{
  "num_hidden_layers": 11,
  "hidden_size": 160,
  "num_attention_heads": 2,
  "num_key_value_heads": 1,
  "head_dim": 64,
  "intermediate_size": 448,
  "vocab_size": 2048,
  "hidden_act": "swiglu",
  "norm": "rmsnorm",
  "norm_place": "pre",
  "norm_eps": 1e-05,
  "positions": "rope",
  "rope_theta": 10000.0,
  "rope_fraction": 1.0,
  "qk_norm": false,
  "attn_scale": 0.125,
  "bias": "qkv",
  "tie_word_embeddings": true,
  "parallel_block": false,
  "init": "trunc",
  "init_std_qkv": 0.022,
  "init_std_o": 0.0,
  "init_std_up": 0.022,
  "init_std_down": 0.0,
  "optimizer": "soap_variant",
  "learning_rate": 0.00324,
  "lr_mult_up": 1.47,
  "beta1": 0.95,
  "beta2": 0.99,
  "lr_head": 0.00809,
  "warmup_steps": 200,
  "schedule": "wsd",
  "decay_fraction": 0.731,
  "decay_shape": "sqrt",
  "final_lr_fraction": 0.0,
  "batch_tokens": [16384, 32768, 65536, 131072],
  "max_seq_len": 512,
  "doc_mask": true,
  "z_loss": 1e-05,
  "train_tokens": 149500000,
  "max_steps": 3192,
  "dataset": "wikipedia_en"
}
Each number is 500 + 25 x the weight over its row's rms, rounded and kept within 0 to 999. Layers, rows and columns count from 0. Numbers have three digits each. The size before them is the row's rms in percent of the matrix's.

# layer 4 MLP gate, 448x160, rms 0.127, rows 131-218, columns 0-159
104:499517527467503517487530496501457460538523495520440508497457471507533494495439509527483448481479471510523498481503501456474472488473520496491510518480503540494546479470496500518479494433503445481494484501533474510494506497502508484514493478487520449514511449479551517463514530488517506505474537522486472476509549477479516509506489523517496477521492499512479469504495505500483563549507545489486497476481523473466508528533495515506523497487543523528521460508463514473492523469538524
115:439520501448482545518489491499446436461516481526499496516472499468506493484506477470486496456534534487546501518484493496466486564470499499512509451508488506531511505484467515514527511483499522506481479488470513491491506467468499489474506500478497487475499482479494498550482502483494503501497478544495500480525510488478512467530484486495518484473526455502509498507516498498492500514497514526521427511473504502532462562499536514517492481449529492492456481520430517507488521559499539
106:549482472508496521507498443513512536478524480493540521491472504500487489465482497503535504476485528494519517511544514531499495503493509551473492515510480543542462502495496489459534469521438482498510511471537503523503490472476478487500509515490474527499502492462518505508495450500462526504507459491527465515489491479533477479543499507497516486495528470510480478469508477455448545521473495527495465460457519535511486514552479493528521486499532527530478553525550489479488453476481488
092:487484531530505516505483506467500528480508473525523462472504497464479495529488482459468513493498477532478480540521523538515494501541537517499474477492487476486507529511479497515500499502527542500495509481485467490545471485511500502522549473518522509508477535487485498501497514528510447484465499534527506424491507479508535470554481459462534545476530482512529534538542483504533491541527538506496489503486505535494536489540521459478494508537533532458551518476539494487502486503516505
095:529499513499535535503530489479490487484522534465517494503485450488493487510498541542487506452492484553448487521482493500458527470528518483491515473499489525522504509479458485482478487493525516492487522511501515496512528526497430470462483504521518514583489551518490489533502522484510498536481465478483524537543485487496540483512551507493563477459514499517486501465529489432474516460493480478499522537527513516500520498492496479477487496472465509493529495537494505505499465500525479
098:502527510492495495494537498486514478546512489492472529517500445489476486504435488439482518508493479484511480551487440500520482523479500494496498509547522503488477554469504481453494546536523466493471500517495532488575498464496484467501485494459556516520488514476512502506520539506517471472486520521495483517489501530506490487564485531502524506488482531484503463492522469509492493450486504493506534514480498547463489475494511510500485489465501488529540501569482481468494519513500490
093:466484508501520548486511462487487503498557463504464467490510486486471476504490512458494493435471494526527493468522544517515507447468535506518466502493496531511491500497490505479490483539497483474512504478512527489511490514528504487506493484506461481512503491476506540524536550531515512531493505509494504478434497521503497454529536497491515485493510487511523487495482491492476487468484558526559507548465528491460470497536466466544515459484481510455488494489528529478451478500454487
096:481472470533467528513491521500484477519475510540458444467488502487475466446507430531487540513504509510489515514524496515475505495523544461499524507509466530487525489442476489488511502531495539509472519483505517490486506497509472530486513499505521479476520532496562526501478531476522495509515515501512543472478507502517577499516503516522504529485550485467511476485492533427482496503511504517490477519489457486475491541470475447469511492496509472526489504483495542493461483494509489
099:475508509500498536505497523489505514498522439520511482530471491489491445520471500448495480512495487485508478508492496504483499517510517530513500512484510506513482495538557479535499476481528491488525518447528528537492451511495497481506484518518510459521519461502494496503537523456469507516502485493475521466479496486550507453482542443524508498562474485527448495483497562461518505508491489517491485486473487469487462518517499521530475478461504482515535522543523516468551485469512448
098:519518511491434515511516480501543515467447466508452454505515490521498512479485550479503467498478475514486524487484509496510491486517520499511508501533522501513490486504509521483493457490496509538533499582538508511487487474464521480469491520504507438505531490474502482514483523489509502511525494479511493537441487526472481503547515491483540495502461505507499529517451509484455532532463512491502478476530482550466471499500514488512536501506547512514541478537479436503536513508480499
105:508531484553478543500482474475552448482471524512522506537470485499509467513510490480551538526450526520497480491506509473473541545528538485502497526486450489517488459479460484460494504470503532498532511508500486523523520469512477516504459510495496466484471532561476521468499531512550488503496472485484533453506493502469512488519525479482535525517481498491498519505492505531467536506467561500526490505486515486523471450527532471504496510470505491527493480498539511524495497520492486
108:458538491494508554482486492486477517501495517481499496476518521496469453488489485516508468474502480498471459464526500465522484491497483523503499475517537472539512521462498543516480446501555451476514502518513484478471509493495518487539493516470458518503486498527489466512509470509486490484414487478520521503457502503501511489565495473489489458490516469492490494472496513458486486530510530459490494471439514529527440531473484535468490508485496484541508501516455510495523521510513520
096:546472480504520468499495482516476537513473515494523503471470493502542510480480549498507475479460500521517495443491501518483494506514518548511501454517529542511504485493489515475482491471480525495483490495519464504509510483464466517563500481493478487490436469498474473460492485575537537521477486542554522521518504503526511467532467511472544493499523529493462515481495461496500487482479507484487516527505523511522490501531504485514479511507512506516456471501501554477463506514495430
093:476523486468468485515494474479470542520491504464498538517522521493539474500491492500477487516464484532501518488493490472440491517507497495468512523491446525512493482498526467509461525517491482471500471501512470563473472507499491479501487514494535510480455513490489501520501507500514489506517504550485460519494483442476472486489544503564507508492554526510539464480525546512502480466534444501479474507483465484514495474509516488505553470538530501502491476456508484483561514533475479
090:505499489464513487469498492454497518525495504501525462468542501478495489522450516501487487493466520482481466478473495541474531525511543514494532530506518509557455502479534515510501487530509523532510505447553478479490544468477506503516557499522495476555521460496488470497494483517482499473487493511540499498503474499482518477480505486474501505495419518512547459476497527520515520501480529502491508511526533487481517481506465502481455494517486465546559499522495529537488470533497527
103:494480475480505499443514459509479457511500477528473497519489505510509491513530506491523524513470498545515517494446468541510468505496496459499471525517488534516519453487486484471486503529486500490440473521508542484469505529526506504504494475476484474523493510503551473499506509509514524523506534513468524512489492526487458524517485500469538462511460497457583521475481493484495472483518512499522530488511501475491431459518544514544484464496499521541491508508527544489477476481541507
108:458440518484500471519501482467505477501501488522547481508467506481487482510479482494542482522476474526534466501477505525494471500527520509507543478502542482504489523461480489558502493551535471497487495468491465471530490478534488478489519492552489481544524488482482534490556471488468484498493515513521484454528528494503550478480518508528537481483490512494524500464528503465548467452516465514528485481510452519513499545469511532463500493512509498476540514479520463524501497508494529
105:529474461514485524523544481503500514471493535479501491499529512459496497527502452520547548451506525520512523487524471527504490506468477485461499466479481468465470469527461557472476542499484497447509472488468528504519513446493493476514468471514520482476518471501511454494492463497455523529436470509507512499522496529473527493487507496510504517468520495530495507511499508466439492494480479496486467452505486530464476516484523478528506507515501486476481538516483525501463497509473480
104:491541505466454503501470469494502532482536471501497508506528504485495459557524505513464488501459534523495513527478562506520463494483474511484505530509486483521494479475518557512477522517495481560557501530481508506506487506489485470508467536486495500475509475481526514489534475521521485540450442482491511461474488512467497448475508466495477523530514476457495477540477509506514504502477509480489458515475530513476470463522493534521495505492543498526483501519481501532520461493474453
091:486499527512521481525474534512499532486510484509480472478467491539521467545500493534489486536489462507513536544494506524480533501472521481461571519489485476535513523509469519474469494502493513512490483498488484506466487499449508513484529486511476467505483527513468485530528463524473518513513474467510481507498479493479546489484487464475475507491469520529459491513463530520550532514507526484499450532506519469489511491520508453445466489480491529469513545469569483500464506463498488
110:547503471493524531486473456468466471488515506489465460480454485531529488487473499530529511491488477492537533523490500481474535542491567486513496502519508525476516514518445475506529517485537540490459496523496485528507495477511537455453504499503546480525474469469477480466539461525517517460514522504478480519476494488477470512480501424524476507502530512490490516524511476523538491509485461504525516543485541487517497485504469503483472512499508493510519551534495516498500503508512536
103:476486503523508494507475492543496510477524484495468533504504534539515505496475480522473497521469469558528500491492469518522495547500498483541526486514495483455446512475458550455478528471481500511497472499485506527509525537472525486504493482464524474529518484509461498527526499521489530502522504510495559488507529523472540482473464514504447484492495524541491517505517510539502465544529498473490482477501480489491468485523488426462489483501505519506506520500447520510461528553501466
102:495500499502469548491547523517547490548456468525513493532491515483468491492461522493526449486501492472547454494444514517486528491478472529505538452521527467501459459519518500483484471536486514490510507517509488468495491505459508480481492458472501538498468494512527522514506565492468484530501518540492491531486485541491506504506484531470517494539476482469496522494516504485507525487529459511466529452492497515511517514498451507508476520471522504547495511495530554524510487484511468
107:476498519454502510454453508507448487494458465482468526516492473505480489542535498522485496535503484515542534504541511518487537485483512518529539482539485504529489508482496524494481537519511493489517532517481538498511485522476477501498500480490486494486499479550509540483526494509522520455486494516482516534491443503480506498518568497492504476474509523511524488453518518472559479496503466551483509500453537540525503520498451478509506510509434508530505505485502503563472495512492477
102:500485523479540481450536515512442475525512495493507479530478505504523541543486472523542522524474443476511470478519488537534530481467487502508486498517485492474494469429524510519492481479508484508530532502540501499518499469506472508506466478500487507498491481510505464498520464552458508493511497528521468471540537462475500501449462488496474481474512520461514478502504486541510517472467482509538508494482501477484542519484492481542502475501464521519514499518507489450499510431498527
108:523522491494515495513531471496501531507521496520504521490541469505508485482521500515488515517472459513493518492477480443483481507455547485495501506581496509523503486503519505506450476509489481545511516515493486520491508474457493473461484510506488502477445509486487467467558511539454504508530464498520499527511513501520494466513515467497466493487527496539518476546529497494517536492459450501473489510494474482497535518500492471557514503569461480458530499470496514503495538549499467
111:483512489522498474476493491468489459471483466509456479477523502475521521500507481513462496496504499502496463526532526527455462522503487483530475527497540511517472486516472506509484499544475502541497445495526531470517491516483461506483511508495462428465524524506488485485559502502544466461474522534478468499478515470456512519485546510519460470510501499481518469522470532478517491496464488494474464471451530517501440507507484470506495482487487504474455478526526512512473520498497463
100:511507518509510543541501513480479525541476519498468487520508537516452552509468487487532490502504520504476493547517482471479476507487514536505549497497501517474493440511509480497513505512524469512479453461485452511481532480508497496477498480526549476470476510480491508481465490535518525495459477512522493494474514472505507475477470500460508485432513500463468505506489505538541445528464498562511516500431492491507495505531450473484495463496505522531533504465489506486501498508508523
107:483468473474499509525510482462494502530529467463505530520497509527505503549466527502503503496528470448483447480503497538516527501498438545484504531526541510500490478488536543498479506495497506489488510575503494471501534502500443460494506509531489507521449494459543510520517523530505511462519503500497505492462510506467480526499503481479512496522484497464518502528469463527494503464449474518481460471514468505481486508489520476510430509492533521491486492494498542479499519548514528
084:555494512482491545529522508490487530475502491540494487450504551516500456516521506531491535516496487516465461494486464552468498522518498499510518488515494533520494532507485522459494490457491531540473522509491542482514536494485481527486484525505509533520460500480489516478520490472506479495518513535458520473518483548509489499535474502496484462496538515528501522531466469533520490485548521489567446467501496497516477502499489529507497491525495497477531499464556518538517501437506496
097:507443506493545486509501546529501495516501516486469483530447473514521489493508500488515455499460477520498498474475489537523501475518538474499480536498539510459529478475485506504477541501506514522508447444489463485506461521542478500479522459487508551506474491495513501507477529483509452487491498517479507517501452504520501484527510500511532491461499565468500486463466472490554483518484540505487500485486540484533464519525498525537502504513496522527490534549514476518489534448495497
107:499485529467511469520516520502501527490484483481462551494494488580472487499557511497474493509497481522500521494499516520475482524499520476527527499479478470493448519501467497535487452478479510461519508518527525495490539538508521543453555486523479486519483508530487545510512503522481483497504449574498463518509529475507489464524506493483486485495476505538497521501502512533464500464489488449483539527536507518503506458504453512511468508499480540520514525548484521501515488529502476
103:497483522506507509545551482495495498494507514467482515526486518496518487528497505518500479483499459459533484454482518493501484517499470460472496482479539537494502519534474466516493465491516489519530542457519509464474542442489487486511457485521496458508479523480498471524530506507521552483499526543491507495493506493492532516511478448494487438501525497501515494500415501475530515477540513516453454516499475485473503489501529483487506477516533457481485450483536489499526453510519477
117:462512491492470505501510490526527491486505530517501494469453473542459483466519558487546538472476535490525476485509540462525504510519515508485491505514521464528546501487465518509496503497510498442520559460497506538498462505522492498488521549505495491478503466496471484505545531518505488470468511531482461498470479478482493511510537525495541471491451489513502520497476514488504489491496462540501479525545529473478499521492515499559492460531512502540499501536473485448484497545519501
113:494496529490515515535470505472483471538507471532473488502509486530488518519508474473473533502487478524518495499475517473530487484507512459505497510521517483553467466477451512459475512475498478492471481507484524501529535471463468487496467493519525469491458492500478519473546520472460446488526481478492475526504511467513512491517507484516489466517515543474478557542518532489505558482481495533483488489514460495516495532461506480468505495513475481520456512533473499453533525515464564
090:502502510563511505520499491489481483441538484515526492532499518513450490511483463488493471545506479483485517495478500493551504531506496493521511515553513518487477496535471477521468491519493520520495479470517478519461531533472513490502524467449517494511487504567488495510470514525527529522486476502542475479536522539499511520524494465477489506515488550485554494513539550487504485477509474464549518532506505532459480480481446479490518468459496521492493508506454514465477474492492520
103:512504534503485506516479547535460465509476490499469472519475522466508512482491494508505518509503490501543496463509496500477473487478513528491542526535475566492496509477510476459498526484544479500472535490531488516529491489500548512485546476482548471526498472534478455524535486526489516552524512496482493500504491497495488516520521506550473466476535495490507475472494466509465511501506517440508520523478514551504513510487530509477516521490556518515518538495490497492534443513557450
107:503432499499494515518447488510516547501497528533480496477508477500501486512504488501500522496461524533536509496499516572540566531489530497519465543505529503508469520540492505518519456488518477495524503510494494479484472508490483495504504465527484503487501521485473460463520442501510496547510436524486525507521505479499478545512480521522515504538472489517498501490462506510452510487532485500507461497504483478523488533550490506484484488514461500464548527498444502500485475531547530
093:471479465489555541524534493499483494536487540506501489529489556482503454471514480524472490520483499516528484492502482547494488489510508497522492498545499521487531450480546481488455500518461515503485492493517442535485468529497506520501488471513450525519514442491443485501482499517515474487509512531484578448503497483511517515538505455496539491505500502486491529491510471482511507485471484476474530486487536485481503493478486491508437529488493514516493455513514512486472546466507495
098:521523500487513496536541543489560511514443506492495462546482465479489474495471508470496510484496477518494519460498517481500486495493480475564482481551448486475476502511489495540514495490507495474480503529494517496544486509500490511472484511488516494533476470498534532503422478506533509513513441509539495532488513528457536522512449508532511504492475479537481512474520540488523502542480478503485526480541498523481489458516516481532503500466478524530479498532462496471507473530500502
101:500491474530468478475539498526511503490465485530561533487497484507525466503517501458505472486471489523475501481481522493489476520488429501474499483535483502508473509506507510476446484524527525477512560537488539522481494478480500488493483494485520517466525519484480486483483471513508469472500527495506447474490527563507466538560483511449490457461522501498501455504521491516466510507475514478478512505503454483496515523511486493529524471501489461517521473548509519516437514470519508
097:486486453508484512503540538489454521535517465485516547481518503518475524545509501467526503479478502518484511474498520472474475508482495527460495518501555534493493488498494503484447508508493452530519507528529546455466451482467497499475471503477540489455503512484529477463497494528518444469510456535526494516504446522444500522482482529471492484504490499484483499517467487498510524498539518488495494497462455519468484493545468461498514473513501487492549483472502504515500478484488531
102:494515547472530497479538512496486482487476503447516509524458490533517500523510502500504507518472471486463516517417517477454488506531514502510482441504463459478534519474491476523487537514503525539460529462491524501480511498463501513523485469501527471511508490476455512504462480518521524488480513496495493478450486497493511492512480516506562513459490471502489493557539514456499508547513482513497535486521470494537503515478510523508507496533524536507517477492472486486458514489563487
085:487547507522533517529474519515469493479537538501529490476529473486490466496499516518453474446528486470481508543493520489501482515529512481506536468512457501477490520487499527485483496505528461540491483525489490515439512539495498466496532527443528481489512523489490500504491465510494473532482510539476506495502471521513504547511514486500488503470531476531479508528496526512513518483492498538499481507516436479526478498551505531521468500466534515501474474430513489476489447497540552
089:507524546532546499517526511489493498494475545476479438488501475506557497518486484495493490462502484540470519498505535515474486496495512439538502525480519498510520555492494471496507508497476494560460463519522486495482499454478526507483454513541510481491500515452522491509463541511512468480528531465468480508487512494500522522474522502484534467499532512514451497502520439530502490520461487507458497526477520514497523502493521517490543492532508508550486509521514508518446510499527536
102:506525540517529520515536513516483512478481478516500506472545479497490498503438487469528536473487518481516531520466490460520524492475515491541506511476487499514444500450500496511503479495531510482522537520496541478481495471514506502486532490515483511586501456501487512459499500508522493536522491486528509529465530483511437533515506478453493433487520514495511504505545495515482497468530438534509498546504518526547476501505528475507506522548486476524482499521510495472507498479480496
103:469524555514509485535481494461471499485492505485502512500507547475459485469504470501475499508476492513511525501515530511472498461521510505484498505535489503500498503489486484464481460546503460548547505508509526491483511495482491532484439484509495483474481491523482511465502553511464487496492540480511457479544492483503533486537518440528489476442503457522528516490464561486494529465488502562469540492508470492500449508514472492488509499457489526491490503492519535483446500503506495
095:503506518533500477527509500537486484476494506520499504504498500547495512488495521490498478499521488495504515502505484470484502557524513493483504468511491540526480503519554504430456535469518455504511487558509519523476535502486507490484498508559481519444499544509509486484483475519510514455494489504540457507505534477492482473478451522487506493456526478507467502533495514516573509497468469495530490450487483468507506526524480541520517490468499507487430508497508460499476519535529463
102:521570546517468553496488507507509519481496477485484515535498506498502471501469518468496459487435512516507552501495500524481488510533505501475457462483522485550485538519503528542463496523492509478511493562522480548505464491476477486513526513500459510480445496483535479502506466525513482515489468491488533492497495531537496485541481534474509525471473441522499482467462559481457520464497493491495513521505479500527465538494488460487512513522501514488487499492468496499510483510505510
098:515501455476527517558497467525509527557479541462510517488473506456512526498528469490471472503462523513493496551522517474480489506510550506474541465531501484509526475495551524473501514531475525513464481503491539508452487494495486491488479522515471427521511517502515525494506523478500488474519462497520507487505486499559481496492510542513520507511551481555517509486485480489474498500517495474485513534478536518476511498514461489551527526512462488558516532505520510498510497469521498
099:493529486482572489495525517530550519484518518513503481529498527488471473574479519467457471533461505497488492501500499529514469521478493516479481505523495536486505489509441463498512482522536512459545526529497483569524499496519518496461461495472497512484512496499497577459492530477510483500499480511479499511479500474500509517500495480505508492477460507477519539503535450514523504504509498483543530488488488498511494505473477539477498500444518472526547525481513515485506485464522465
092:453488514466516515504476454510535543514529491519502474537456503495535487547500480503478516530476538536455517474469490545510532510468503508461496499506529493459459510471487502504519512497496510456545492524485545540470532467534464526504482441478540474519449510524509516502510526504485523501515487500480515476482459457522516481509479526480510480470489503512487524483520513513459492476514485498549534509467477518522477533480501512525520544485515498524514487530506495503494485478470446
103:502455484429449494491557452508461480486508509511485455460488500490524459469501493515557480524522527484497539512524497506481498495462513490496539480484486492500490464493466514459508495472477515463502479517517532485474500514543460500520495454513480522495496495510460498487492502472462457506517522541525474511491484491481513446495498520475523478469489489504511481485530518469463445529538515521507517485514478491477524468489485466532474503522494472499534488469459512509477541486518458
103:518506491475525487486469476496502498491490473476451484468504479454512503481525511508493455482519461521474488484504482506511485522471496518499523479527488478467503474532497517503501505478468468500456538503464476508477500508475431494494473469499484437494492553522478495498531531499473532502511522529479488482543473478479521473487462477494510461506437499463533501499446487499532517505502515487487489486435476490511532431526494504533526469461504504503555495467470507476493468495514469
106:512484496481510501501479513504498486488522482504526503501496514546523528504496495495511502556492545553487529499512502489497467482522463492502531478446523488501474519525546516506506474473512480480460469525507453463486460469494529511450477482510514472525490523476502485546527513493509509461515531485521473494493454468476450465502492489524496482514509477513540496493458501446508473523518473542484487506501440514488531496460552497510495531492475480540453505484468487514479425482495518
105:513488486483501465487480457498460489514463563469512504533502498485482486504450485493471495473478489478477516467499509512459478519537548511547504502497460451498493518469538529534501497496509468500532509535499508449493469503550513486498530520482487504532515480489515500480477491548516509459510477539558505511493473532480515490503523455507484502493524455501517491466537482498491448522507514492496496452490470479489512521540482502476567475510481480534532481526440513508494511499483513
116:484528477456519559514525541516456514507526529468515553509477475483464486508530509494516473510488446471474492480521470470502488477516488512553521507494500462481538536493494526497478496493494493488498493492518534504486464522523465479472537488550479468497504475476509491491521516520511527520500486524503459495484481540500468476527473496547546514436534464490531513503472509560529514505526468486525530530496488535485488469463529515483527490528504472502506520512459536475512486494509525
100:487512469506525491566466518418493497515508474501484508463433510498480525476542487445515498496549430499510495525442453471481468483500542476488512501530491496482500527520539504481499486521505502514459509504501484486502484483455476534505503509507495468503524484486525512498500501518480524471529485488487519527481472479494481506487487515465497518511478536504505496512488464523478522493459533529488473434502480501462579500516488489500493480490506505500474458520496483539509511496489521
100:476457445487575527507515521489508513534524494495502526475494507466511464522514475471534527511496483505444499487460507438505505544482509478492534498518506521530509529479480488507489477528498464474505501508542553497488466483502481462477468496498512519507489512468542536479492543520468508510456470564490525538483473484492493492485547479471502495511532504494505520536506473494504454473512468505521505523524484497502486527518496511498497487504447492560512514541492490496503536500450497
106:496439444482559521552516495497486511526504503517464553518537493509485481532508474510489524461501463521511486492502506512533510517505504479544528501505502486513525478529469528512509469534499516437500510490522517487515482476534477456508490469486427491459510512527549454502496516514527491520509529477481501511488531532492459521517472496510516449455489516483473487526489503510544503470537525460466449475479521487519498489488508522508478484510507529507507529472536498485510531496477516
108:523466533511513560524529511466505474525552457496490498527483487503530478491509570519500518478495480559531515516516507496532498504494517530540521501553496474512550524522483505493470506478517522490466506531503514482465496485466446507529505506515506513527494502492526523525521499502535541508515539519462501486468464505476452529555425480552497520471487484519482493510505502470509491528510528474523511530493525507490490520461478526476499495475478479487499494498510505453466519503529490
102:519532465481484475519475490398465527535437478535495510522492505490462482513484489539488540485481461509519476477498557494492496525507515486487523495504517516484494482519500527509489495469519490510549514544511513475484512514482503427510494495469497471464474497537501478495481525492529484484487511535526475493471506495444489500487501517511510522523539521542541491481467494519492529504475526523475448508514446509474477499507501516466505491498480549536513493528479475493511532484474509
092:505537472515541476463493510491492510442484482541515468552483469478516494500473500477506508518462443528509473532506541493488517503512485547466500500532512451535492511528496477521466499504538520517498493519511503505449534479530552509481481490523492477512495524507504474482478483511487515487474468535517507487528452518543539506499501476509486507492535480494497432494484495527468525461480499480488503523458519476507477523528457493485517495524455512565542481498499510457525513512487474
110:529500504459499456488534494554463528459482519492487508489520463454513485502483489506475507492474486473486490487523556497458486497498489505519534533522486490529510517486468499529503506506471514533508510466493541484505528487459532479486504497477502462469532485465526492505526444525501450537485491496527472497516503545512524508513482505491472454485466454452559508472536453519509493493502547486453480523482499506499502485497493526525476552525499473514548515476474467518499504483489464
109:483472462487484484505518528507484495507522554455528490504522511513544469513522487521513493482499494502551474534496515464540496504498482520513521518561462547504494528548505514511502529534549509471511531478502542535490519532508491473491501480508496485498521486508496510507506520496514509534498549511524502448516517482494513564487433545524505494504519507552518495491524499475525511519499531511491495507479452511509551438477482486449509474526517547478450486512490501481513495505472493
105:534531476486469543512483484492510478468547507529513466510520514493538468514497471459499475493501496488505538473508501468483497481458519501499521484531527490515509502505515505540488505550502522459489487480497507465492478445498485445485528485534530513529480491484506511524524505460473533538516482528496486445497494518469488483499494500505468523486524511507481510508482499544510493464478482499474425530522542517483513531532502528522499541528552503540489459497525482518530470553556522
085:490506510497502463488512503486531500506520533507520493491542472443488513493524474509495485516476531524559517533472498508524542493496486470537513517462518460465515549495507507505490541501485498498504477520463505531503465475503502504531460480525480479470527499450483473486548495523528494501480489492481509476515536544551534505500510480544508478497513476528493488464483510485493489495564475510441444478440506512495521488491532497497522520517484554524481483526529497531531484522529458
085:494491520503522536464469523485489505476482514541542469481517518468455505542454473498500502482507483494497494514495498475544489514514523497534515467535503488521551470465466484503473502492522536493497506516487477526487494498544555481496506495491498509531493571512535523505480520488509506535479471521510518456477505524534548490500523444503521482491476510501525488514535501439532484502492497482492529490477467494491509517468468492505528469457491516530520495522520573454476560505492519
100:505466514515514500519514509503510504500513498440491487501545447477473494505470511485475503481500523488492544515514512517556473518436480495549502493553487496464490496508488486471521493517537470496509521500512498511467471462468463465495467488512503509522450498519472480476498515475461488502508533478486482513464478529548492478536536484481510472559510518534526506463492502516463525464528490530503485483527505506507456542549553464524523542477474489504502456502523494514514522465500504
110:524529537491520508491435477443499522489504465536498490494502486497509512531499512515503531510443533481509514509486491490521437473509482485527516483514501479524525499506490483470478486517500452535479508514498531492493547467470493503526504489476450490524537513514489527506533498515477459531478524520494497534509543506511504454478514477519497514493529441524503526468458504530496519461485510539466494488515427494502488505506494550452503499486502512528489489534484474522556485534523546
103:473514504474486506483540499542486452512513474464481501534480496540481477526534516500507485519486479494516475495504529493495488488485483518483468511516505509488522518489503455504472522522524481484511518460534565477528490520498491536514467518513479498484531496508522453512539509443504513467491465490530518477521505482497518442500464425476518519518501481455511561531500481488553483527499506523533467481537514518458449556510487516501511479533509468517459537512505499494515514520504491
105:501484511498509477458468476489517490507527512482494507475503520512515482578504506507483545523452538487511503511505517493514463541482500455543527494499453515515495530484502513520487502485522553487495539505484457490527502481493541496524470468527496475519541497504518493526483512479513499507516556456534474507493454467508489533514503480503538529527466533557487507509477471530519506508473484469507499498524502538491511506487498473499512486494471462521535562462477503558444495480527517
098:486516508467506524499464481523495548547514520477501474499483471520439485540499508456506501486473535509529491506483483510541468497481535515477536509502497456480496520482500522501500517581466508487454504511517554493549513523498450522492510498488528487493484484498539501488509494514470480481530476513524503520509518444478487506532515509458471477451473497482521508507484517507509526509440503519517515508497475525450556528548479447515538515534505492518529484477515470495509506492496504
101:463475503489506470506496500506483478534548499501497496489465510525484457506472509513471520523464522466470567523486470512512492567505523529492501512485500492492492481502507453485503467496500551498516519558561498503529488508479511459521463489516492494495514500499480554515461476489514551516546505485506495475474485498517539432478470483515520515492493512493495490462475495494512513522448473503488526515522515491509437509488491518465487507490528462499523508540488504466455475550468491
091:493493518513560522499518506504494521493535491505496451495537527459504512514508475487535497518486519497510506529502474552531532510486511517489581516509500552533517461460461482536492492509504524530552513473494516546496509490493452506457535485485509473501480525498536510510508471486486513523513485488507531446451481517527537530509454499489531470507494489498496474531538495525538477503480478452511516520508492488525469487488529475546485545469494490480531461514480519478518495474509474
101:503533492505521514479473524504509515478467471529542471532485460476531496484503463501494478464496477534507546503465565472502469487455485455474496516462507502437472498547512528493507487478544441480483495487479513459516465514484468507499503537477497508513495491525515489505527537481533513519472462526529497509544462474531490496551524500513494491498471511494509490469503474521465506513535475473458510456495501515479490534504462457519524491522530497512492553495465496494510492530501524
090:480488522542496505493493514481510516520484503533502466486489538481488487479520486495503484523456494521499474512482529467498538464480513510542524501545487526514473537462524491514517533490533507524472492501502499469540483506485499520444514482501577481529485488499521489532535505479521457495469468543526513487428508516502543495551504488517502472495468474538553486498476517472507498530534518462503477533517485508452500510485466486460540500507521489485513507488470483475513454512443500
102:503479513547497504480555464470497480456487545445502488506483503507517543467557516487553462515482483505503494506541517516523515518487510530493474498498509483529462495501477522473466448481451492529515498504494521442489529452493496498522500501539531494510515529488490510450468472521498505494508462502491497477472472519505487473496521515551490493535511479485483477473490532442497488508485457493515506498492526429459494506504532492492507463445500482478502477472474527487512463490512495
095:459528495503497527475484519505500525491510521499464484471459475472514492483509511527456509491490462503473496543505501474470466476537488465492541542479505490521490484482473505485529483513484506556539508514483528554467496506456477519462510456500517460487476505518525519556523472503475472504462513465514500519492527517491561507543496510519486541484490447487489497489528526502524501530505474425499498568509529485459510515528532486483466518513495525496499499503504518506462496500531517
109:496535425477514476525506481489492527512499550501544518537501478499497471551513515479529503518480539530460520498443505523478487496511490528501472501499479496501503509521441500489450476495518518512496494526496513501502517504531486498453535485524468535495512487468476531514544496486529480526447525506515490526493475453497521436523482498474436500479474519492509520465512462488504502515480506468494510528523521529496494495489546558523513506545494450493486514515491507473499459499492528
104:491507502443487497508493510473498484491495527548488521549511581469494452499495520470500500502509453514504479475546476508538514527498462514490507500522475539527507493495484524447494529514559490511498524497506507516508562507534517490475535516513485492483439487501481496502528450539503515525513468508500520512506511510510491501503473525551479477526489476481467511465499503546501483480535495511516467495444498467530506509473517539527513453506507493567479511513487512517494476466481478
107:511456564500536501490466469455491478477485444518478529506502545521522501543536510542506511484486529474495478503490498554487472506499519486515516486468486513469507525444499491530500501523470476468526477544511448450504487515508513476495512468479512448529490446490539534519543532527536491472528503520505484491491489493483464476509500491506525486475505510516490479473472462479502512524496470533477495473495495525509523507528489483482486499521472545540562477480485499526490529509508474
099:506488479514519480444520498485533528523497510533532522513486469526531515491488542553496489484519513484455531483528528459466492539518493527484513486515533522512478455496512512467483520516485482526534540508481479511548515486517534478465539536479520446509479489495500497461494544529504495513457511502507514504475531488548473478487490509479497521480484516501523492484474500494545495509470455476458560468524495486534522497518477515472469529521487509495438537496458509454519497486486492
095:550495457528494515463552504491512495490551481525528529475504489538527473524504531499479500463458469494468523479495500489503530536507508462553486482507503511525474488481489485499507510516470503538512527512512505515526475509469465484521523488497460485508491505518490491441499476517479501537528499521502490452495531529461475506502526481471501553554469473506486511544478465527503466541523538501524483490565525513532535511525490447492493482465522498480487534546518496508528495516500515
100:528509479522513506474454512487471511533483511523471497529544501494555502498520513501499498492487492485484525541453517479552519486446476518486487505524486473495526485488494501483472498539460480490494473491538518522463471456501482469487523478524453503507488538463481483477460452512503499535512462513512517512536500488489520539514534497503528523478485439501497516531480481515526551511502439493494477486514493517460472511469528550501486506481499526520478518526463519511514453550492459
092:497499545506502485460479481532492454436471477519509504501500475512491479535487497511494475475480480502516471511453530493491496550496487518492470503546510521526484480481508527519506478498507527487509462495505496486501543499508426522488515481483506535478480468468532465513535515500487502478482505477520458511465501475481508508535452502493500535475482476493495465492503521547509501523488496492490518518515447561481497454454453465485552557538539489542466494511503505509489492534522512
101:508500528527524538514518485476489515497502508514479477505535540456478470521466476507531477472465544527467531535505460469518476462521538503542495526490481484511479530469545470476532496494466495483490514478480487510471472489523501474539468475510497503514485524506493490524489503546504482527539543553477435483521474526549511487497533509500471451493496512473483481467477514523523479555489477472498498500482509459509509504510456516497482499437519480517497490530504548469490495477505507
095:525525466500483505526511476481476479484505530482496510528526473490506523479536508553481546504485489535529516532498505495518496485459560491479492528511489488494511553465467549515479482490500505491531556493465503474481530506485491475570519478502505520508488480497485488489546463550478525545524472503494503515519477472453520523526521494538539538498481502506527489460471458523488544484505471499492459515484524501519544524467514467482504541477500507494487518518464516493539511547488491